Weights of a small GPT-style language model, trained from scratch on English Wikipedia: rotary positions, 4682 steps.
Each number is 500 + 25 x the weight over the matrix's rms, rounded and kept within 0 to 999. Layers, rows and columns count from 0. Numbers have three digits each.

# gate: layer 3 MLP gate, 704x256, rms 0.0522, rows 341-354, columns 128-191
# up: layer 3 MLP up, 704x256, rms 0.0532, rows 341-353, columns 128-191
# down: layer 3 MLP down (transposed), 704x256, rms 0.0495, rows 341-353, columns 128-191
gate341:493502494499490498495506512535506513492504546476466511501484532492496528539506501487515505506490495502485483480501498474531521497505534519483521551524509474511480504499471516475449490521482515
up341:462487451545516494490491462521516476479472502517504478520498494512482467445509527481486544482495451514500527505508474513521501494474510507491529501525555508481536508495526487529469504527523489
down341:539504510486494515525531540470519493525561506551512477509464477517495524501502488494536462491522515535482508497501509483512487490504481500503502483473494508512504466523505436488525509527495462
gate342:467503483498492526535484523495482513526484481499495519530450497458551499507540506486464457478482498471513543535522450480496481520449475514468516490503499467513501458482506484538488506556502496
up342:497534479522480474504445512452482503495469527536488511481468511541476517539546531506470499521493514485514507487482530537488480481476526528479546460486489505514520495490483478519492530476461492
down342:483487534493514507484540441530507516543511477542482461536453503497481516505491459525495478476447488476468491495481483450505519489508500483469504475509479494467488519508536470526479496523447504
gate343:515462476470537533514510544512468497503506510512500504528505540537474484464496513482505519488495451493523515495463478519468487532523501485517483498515501501542514536539532480506480517496537495
up343:505466474496525500526498491505461441482572521491474507540491497532519525484487509526513524498482533493465502528484491504498507488524532531489496505495479520507486553505514496486480514483538460
down343:477531529463480492540522546500495510490509428529491489519471508443554448505478494529486503474483496520479488478535509503484508476516484513510471500518521478490487516477503454508509504445475514
gate344:524485552499520490492463517498480466487479509488481461540540493505491471474535508491476480489513510496522490506489506504496574524485548468467485503549525495470539492532510491535486455481531506
up344:497510477470517514489464493520493533499506488480491499472490522476481489513473490532455498532522497477513456491445502446474510508511471485437512478520514480483515519510483479485471521469517525
down344:468460479458500480491518540534510489498560566516490509477504502508511464467501480452531533490449498534514521495507520473495552487482520488555483486453527551528519501505473485465453499481521463
gate345:512480476483508544517508457539491554522574516477485475517479465532449498537491496521482491488492535458507513532509495490525493499462507500506459544472576497458524526532510500497460491522525464
up345:485489520512518521496510459511507473470474507502496529476526472508551486471509505507508538506509463536484505501492501526477523482502550484512522475503470504537505563523505512482504512490463524
down345:519462510485483491504526507530459505480528490523505497509506512496475528506506500485460479516510526503494495487469546474504510477511501539536487537494464494480469426518471494503490518490517496
gate346:527488451498523476491504489596510526536525510474480452498547484463542506459490504476497502538467534496513490475529474511496582452482517487515516548477494516510439483495514492543538516536500468
up346:525474476538464549455492517434502521484531499519545532504499483519470524495524490498485473467485485519489484463461479449511535490488488507488515514519500500466523522475499466509497539482482516
down346:490452489478462489516526461480519452512484476477490539491468436503526485499555502509453533447454527474555491462506485518463492505517477446498477543501519504527490498519486473472511479512464470
gate347:539457538515565558512484498516496534513508480463473473511490507501482526471495493555510492470496494471522528503502443552521456492478507524469527487539506505504497499530494508521445513458479496
up347:573492486498541497543480445540497523526513482496440466503498489539526560538499497531507568517499519488496518532507460508486506492468514501524502496479489487502502529547475490508477506504484518
down347:519441500477495481542533525524442480557528485459488488469479460571476554511481497526505496492515475539532500493559479444482498472498510529523478491518501484489511487487512484486498499486511506
gate348:488536501527521505489470488503505444546471502501505496533519506500503531484473491540453491526506483508492515498481520488471516469526473499523468503457480487485526496528526535509521466461506488
up348:501502526542440510502464475483489506466510463482490519506470518472497493549440495481468512489499428537508502526501512530499523468476498485504470445501523511512495470525477503530482512455491460
down348:505486507508536534516544535531479525495498528507520534471523513479537531504542451494546525497516517492488458518499476518489490510485504480509487495526500499505487580502523514495463489488517466
gate349:532517549522526472547508541551536508497512544500525486496518479471493450542503525527529461518475504503464533465494523473469461503547524477460518513511494505498493466518521518487477512512508520
up349:530463474530512491502535493483503493518498493544529478523528517495472521503465541499561514519473453530526507513512472478501515491501474509498494515504462500493483506515509528437486541535516519
down349:514483504545475516457477480459459478498491475502481521486487520470578483498520452476476479510526468494493467516523477537494535442520495492484473507503495484522507475493449503510525493501469502
gate350:519478468491475489511456559465521534478485484498519558533485553497491462489505499498472482510517512502477465452517512486494519485486499473503461499502501496453477490491477538524531507467518549
up350:485481493513498499515483490505475509483490506491496539475472487500530490543507495547484495493517491503504479482511523478495536492512499443502495498491476471465512530495485541524495505466473477
down350:494515523533503488490499497522486482537529513523497421544533509469501515505514525487538501487505536469517541543471475506463527494518485543513507447512523533500498482508504482494478490505493508
gate351:519466494568490532509457486536476542471485494527495536514501519503502535510478534504486506502527498511454564537482519511537502491482543502507516562501497521519517477549507530488516445543511500
up351:466489516515590486546473452490481466487505541474455497536473522485519471504501504472500498539491510549499519484516508492458493495500518522507502480487483504503481543508464482534474518493496495
down351:506525494475484473508521499482491466484489475477552482457504498500469493532498421524464464447485478454487514487512478473457476523480506490499466484508498502487557528505485520491474508474488488
gate352:511483517537494483499514489489521500489438530464537508548501523477492530511521486480512533497457484469503530454516485506484511523516460499495495528501515536522525493464470544467480507514493501
up352:514502462524535484507484508504512476460460507476502507466545525524504473487526504556528465455517541498489561506503517518466479554535502493528513494475483522552494515483494454444476537469495493
down352:442496507482542529477500471502523518508505463471553514513507430502527505445518515525509513523562466515498519465509495522546489508483494533493458513508505513508503488496503497481550504469508496
gate353:489492482471481490510532509493507500481499510506468468496460495546503495493465490546479505476480505499472490464495515502475466540519535487474494463538522486461503471483519445478478475444512474
up353:523482507495459526535483499516455520480489478498477499484496535452475520496477471508508504474542464488476501491509512460518485491514490557478507498528490478489499493495494459504505518500550488
down353:541482504523530509486509479458478483481516504506508455473467470499521483513511527536517519523518527514480543451510509517476486521501488499501561516489519520505449489509493498500498524460520484
gate354:452525492534480475515485534537481501548533494520516529456478509449501520512468490485526487499520515463506553538511514521531495498509519502493540554485466521486542490508534493543493470495494486